From a checkpoint of a small transformer trained on Wikipedia.
Size: 15 layers, MLP 192 SwiGLU, 0.87M parameters.
Training: a variant of SOAP for these matrices, 102M tokens, 3110 steps.
Each number is 200 + 40 x the weight over its row's rms, rounded and kept within 0 to 999. Layers, rows and columns count from 0. The size before them is the row's rms in percent of the matrix's.

# layer 3 MLP up, 192x64, rms 0.232, rows 179-191, columns 0-63
099,208,207,223,171,167,142,211,131,195,179,243,199,176,236,205,219,227,215,197,170,266,177,204,123,217,276,209,247,193,234,199,195,210,185,213,224,130,209,258,165,198,172,200,143,258,115,244,191,194,198,182,227,270,195,317,220,238,150,157,207,177,230,101,182
117,189,231,249,157,189,237,213,202,194,207,241,233,229,144,237,209,205,139,149,221,146,171,175,212,211,157,200,215,199,207,195,161,118,141,176,291,295,234,230,192,196,200,169,246,174,198,206,150,161,203,120,167,213,227,215,155,195,298,163,197,159,97,201,198
095,230,246,235,224,238,235,233,240,231,233,226,156,144,140,169,192,261,170,213,195,289,198,206,195,211,166,252,206,210,166,262,277,201,164,179,185,267,247,151,179,173,190,167,216,169,189,220,151,111,263,286,212,234,185,224,209,209,230,187,152,247,190,172,119
088,180,216,210,167,183,260,194,233,162,242,149,237,205,124,173,125,158,228,192,195,228,225,220,220,180,148,252,284,235,99,186,164,197,256,136,150,258,166,169,221,201,196,209,208,192,187,210,236,118,278,247,191,184,203,189,120,214,214,228,137,211,201,180,225
106,223,174,224,238,183,197,148,196,144,207,213,110,218,200,190,174,213,187,215,253,190,140,120,217,191,180,161,219,223,276,200,186,132,224,133,159,160,187,212,167,216,208,274,186,177,167,286,168,200,176,314,189,181,190,152,183,250,125,260,186,197,204,158,190
106,199,267,214,218,253,203,166,294,195,179,126,230,186,178,201,239,229,100,236,171,176,281,162,169,154,232,188,234,245,242,174,153,164,237,191,236,150,228,288,265,218,234,199,240,272,207,178,181,177,220,254,179,197,177,232,217,165,213,175,226,147,159,199,210
106,225,171,233,145,183,235,142,131,237,214,192,285,259,221,229,212,236,255,234,268,201,184,285,235,207,247,137,91,187,252,165,151,181,223,168,144,157,180,179,250,172,178,165,162,252,208,214,221,175,226,204,226,190,200,152,251,218,179,167,206,183,153,224,180
102,146,243,199,164,165,260,212,166,269,212,155,170,189,216,165,304,235,219,190,248,241,217,223,229,258,141,277,193,217,249,165,223,222,133,187,222,229,232,216,168,174,220,144,277,154,151,157,181,240,188,191,217,166,226,155,220,176,231,210,196,155,231,284,244
107,231,225,173,211,252,237,103,262,239,195,128,204,271,155,202,176,256,147,204,202,215,159,276,193,211,258,194,149,190,172,213,194,115,184,262,237,236,194,232,188,182,215,232,178,129,195,162,166,100,206,186,183,243,179,257,180,143,204,184,233,187,203,194,232
097,182,200,175,149,152,153,230,220,200,198,205,265,170,256,256,165,193,207,239,196,149,155,238,248,123,231,161,195,236,218,304,197,195,167,99,197,169,217,167,204,197,214,266,150,205,148,171,267,206,214,226,256,208,224,197,233,191,254,198,175,284,162,148,186
099,178,168,182,220,210,233,231,155,206,216,209,213,168,199,185,249,222,206,200,207,197,270,229,193,224,181,186,95,137,252,213,227,256,187,212,182,259,243,280,203,235,235,149,186,160,266,169,250,180,206,184,225,219,210,258,240,342,225,127,180,180,176,234,214
105,260,236,222,287,204,213,159,129,192,208,220,90,198,203,227,211,173,188,184,221,144,108,125,194,179,234,148,224,200,182,184,234,131,141,261,253,217,167,221,207,163,187,181,244,208,219,130,161,236,166,193,222,239,199,187,248,183,210,200,156,129,242,208,193
117,172,225,181,148,225,215,131,232,190,173,203,188,200,150,279,233,209,263,97,231,206,166,152,253,215,116,250,231,223,224,244,243,199,269,213,249,250,205,180,216,224,250,188,230,203,167,303,235,195,239,215,194,214,187,148,191,189,159,226,201,203,203,116,232
# layer 3 MLP down (transposed), 192x64, rms 0.201, rows 179-191, columns 0-63
095,252,209,148,225,214,189,232,295,203,165,206,201,269,111,213,147,162,191,239,209,208,214,135,257,277,201,195,189,228,198,207,195,187,243,198,184,176,185,233,215,287,178,261,219,234,273,222,247,192,137,171,144,216,194,199,204,197,280,188,224,169,246,256,263
109,176,183,192,164,231,204,237,131,188,225,196,258,253,261,216,162,209,171,211,270,254,229,152,159,173,252,136,173,160,175,258,228,159,234,162,174,238,191,201,193,170,254,205,252,190,259,236,183,243,215,158,230,239,222,265,167,223,186,158,138,163,192,82,179
098,173,272,138,149,198,256,213,226,213,219,210,180,216,268,123,159,184,188,217,191,213,172,183,173,259,217,161,196,162,364,236,159,247,247,184,185,166,229,137,190,218,202,156,227,153,220,186,207,196,139,212,175,219,155,247,173,222,226,183,207,212,188,140,168
087,139,156,204,168,164,159,275,233,189,190,248,236,231,208,221,152,306,174,184,144,190,148,171,248,160,203,159,185,161,222,240,161,232,202,191,173,193,134,191,191,264,138,277,149,209,233,238,199,251,133,175,192,143,218,142,232,198,161,228,247,177,192,238,223
100,147,229,204,200,232,235,148,115,268,180,227,146,247,187,232,198,164,161,212,215,210,201,211,244,173,202,200,278,195,172,197,187,164,159,197,212,195,194,176,126,235,180,184,179,244,264,161,155,114,232,259,110,164,186,209,234,255,217,257,253,285,209,225,191
103,276,237,218,207,205,174,201,249,186,234,280,164,247,175,186,227,233,220,220,192,215,249,155,222,159,181,202,270,148,209,167,222,158,209,263,193,132,128,213,200,243,262,178,188,264,181,136,146,179,204,211,129,253,243,266,247,131,156,228,169,191,187,166,219
100,197,72,199,203,230,213,268,205,165,206,180,187,242,224,195,150,193,138,93,220,200,265,154,243,254,152,171,252,170,228,184,206,224,238,226,166,197,223,220,185,217,201,226,212,290,190,270,178,216,194,116,144,187,215,204,192,216,178,257,240,173,228,213,231
095,206,171,202,220,188,244,215,187,233,174,278,136,182,211,170,137,172,192,210,229,91,149,180,151,236,228,233,143,214,193,157,199,215,196,112,195,228,194,221,245,219,281,227,276,188,126,179,239,149,200,209,257,193,250,183,222,167,199,229,174,214,190,284,242
101,226,231,140,268,188,192,197,178,121,126,119,271,258,184,251,181,262,218,187,218,199,212,196,219,186,155,192,179,136,215,165,155,168,222,246,259,228,172,170,158,203,149,155,173,282,213,231,199,281,164,187,228,235,165,159,219,172,131,174,191,188,214,168,234
096,171,208,196,209,176,200,165,163,220,178,230,137,173,205,167,185,252,134,204,276,219,219,113,143,228,198,239,239,178,239,204,133,161,242,217,180,228,256,275,255,264,136,262,290,188,187,226,185,205,267,169,181,191,234,184,243,252,220,222,209,181,155,201,249
099,290,208,131,276,169,143,280,265,197,264,240,219,255,271,183,212,199,142,231,193,201,208,223,173,221,175,220,214,195,256,154,161,256,169,174,189,198,233,159,232,206,165,225,196,229,232,178,211,142,179,143,252,229,155,194,259,148,190,244,225,257,219,228,230
108,128,206,162,112,129,159,167,200,218,192,181,315,190,126,159,225,196,239,225,156,117,253,237,223,198,261,162,196,245,133,185,148,209,229,221,126,169,221,235,194,134,228,217,239,212,231,237,199,158,235,223,219,215,205,221,210,233,171,232,224,192,180,211,207
105,214,176,219,161,202,244,180,178,192,193,163,214,208,214,216,203,154,221,290,207,173,282,133,197,197,193,165,223,194,233,205,167,182,211,193,140,232,252,290,279,249,238,157,178,195,213,143,208,172,116,232,226,212,214,119,255,229,220,162,217,163,234,173,300
# layer 3 MLP gate, 192x64, rms 0.244, rows 180-191, columns 0-63
117,196,220,194,191,170,210,206,186,206,209,237,159,195,233,226,225,207,243,213,199,215,176,193,138,251,167,186,152,161,177,279,170,140,214,215,236,189,238,195,214,104,172,203,188,293,145,207,157,209,194,248,268,285,141,270,169,293,197,211,155,259,141,229,208
091,186,199,182,93,174,260,136,210,143,174,214,220,221,262,233,199,258,116,224,202,207,189,228,249,176,224,246,186,200,149,232,171,151,250,208,256,168,177,188,287,150,169,182,174,188,197,200,242,178,214,202,151,184,210,242,170,140,154,224,221,149,164,244,284
095,194,229,223,234,235,217,157,179,138,209,183,187,190,129,149,129,170,200,160,231,186,191,252,230,240,133,234,245,194,225,126,186,157,259,236,194,240,144,204,191,179,268,234,205,211,212,227,284,132,189,125,200,203,183,187,154,197,173,193,129,136,285,187,192
109,206,309,200,162,256,119,216,160,220,198,159,217,184,203,180,179,191,155,158,138,272,172,127,168,246,204,153,226,183,181,188,237,165,230,188,237,233,180,246,205,273,232,252,219,269,171,155,187,206,160,191,202,231,261,248,182,241,254,135,153,208,156,209,211
101,238,215,221,166,207,229,142,228,241,232,204,158,194,196,225,147,174,196,198,271,169,215,120,208,228,189,216,212,194,157,206,245,239,183,221,201,180,214,186,217,175,176,259,213,314,76,210,189,245,296,205,214,180,219,276,141,222,269,160,189,217,178,168,181
096,212,286,222,173,280,152,162,123,221,196,179,236,162,188,170,230,211,290,170,180,205,168,156,214,141,260,168,141,190,196,180,140,156,167,104,183,165,216,193,170,245,217,176,166,177,208,248,213,136,216,153,176,242,200,179,166,269,213,208,152,228,212,154,173
091,227,159,232,182,207,174,176,252,259,192,177,248,192,173,125,263,203,203,212,198,230,226,140,211,212,187,188,178,173,181,122,220,215,209,208,213,183,281,222,174,196,177,150,194,186,190,283,222,247,206,167,155,160,246,157,254,163,303,94,261,193,199,252,167
095,224,169,210,133,208,133,210,194,244,157,242,161,195,205,248,274,141,227,243,164,141,185,155,180,200,140,157,274,159,146,174,249,185,184,222,221,262,231,186,207,150,187,187,256,184,198,195,173,222,298,208,232,233,256,235,159,155,204,130,215,172,168,228,254
097,212,247,215,151,171,150,205,118,290,168,243,209,192,182,200,190,307,149,194,212,194,204,117,162,227,185,213,194,82,152,201,145,198,219,189,156,204,218,197,213,228,203,200,194,186,194,155,197,246,181,157,206,182,129,260,173,289,173,158,180,183,174,194,170
090,251,162,184,188,170,253,186,212,264,186,205,113,190,175,203,173,179,238,175,240,175,176,111,255,222,228,168,215,207,204,151,182,285,186,217,221,150,188,127,161,267,146,198,150,176,182,233,207,205,181,290,113,157,237,174,164,189,174,209,249,216,267,202,186
095,149,205,235,143,172,178,193,219,182,243,159,215,182,258,235,235,191,223,201,222,217,236,222,219,164,128,196,88,201,233,275,154,218,195,194,255,257,257,199,187,166,90,212,166,172,174,187,235,161,220,130,220,215,205,268,206,242,167,185,231,194,124,149,198
114,283,207,152,185,224,180,149,231,227,198,154,179,152,173,153,169,111,267,175,189,237,178,198,224,222,179,214,184,178,182,228,205,257,139,119,193,289,192,246,245,252,239,227,249,147,196,191,128,263,166,162,172,134,183,185,170,185,250,235,169,193,219,184,221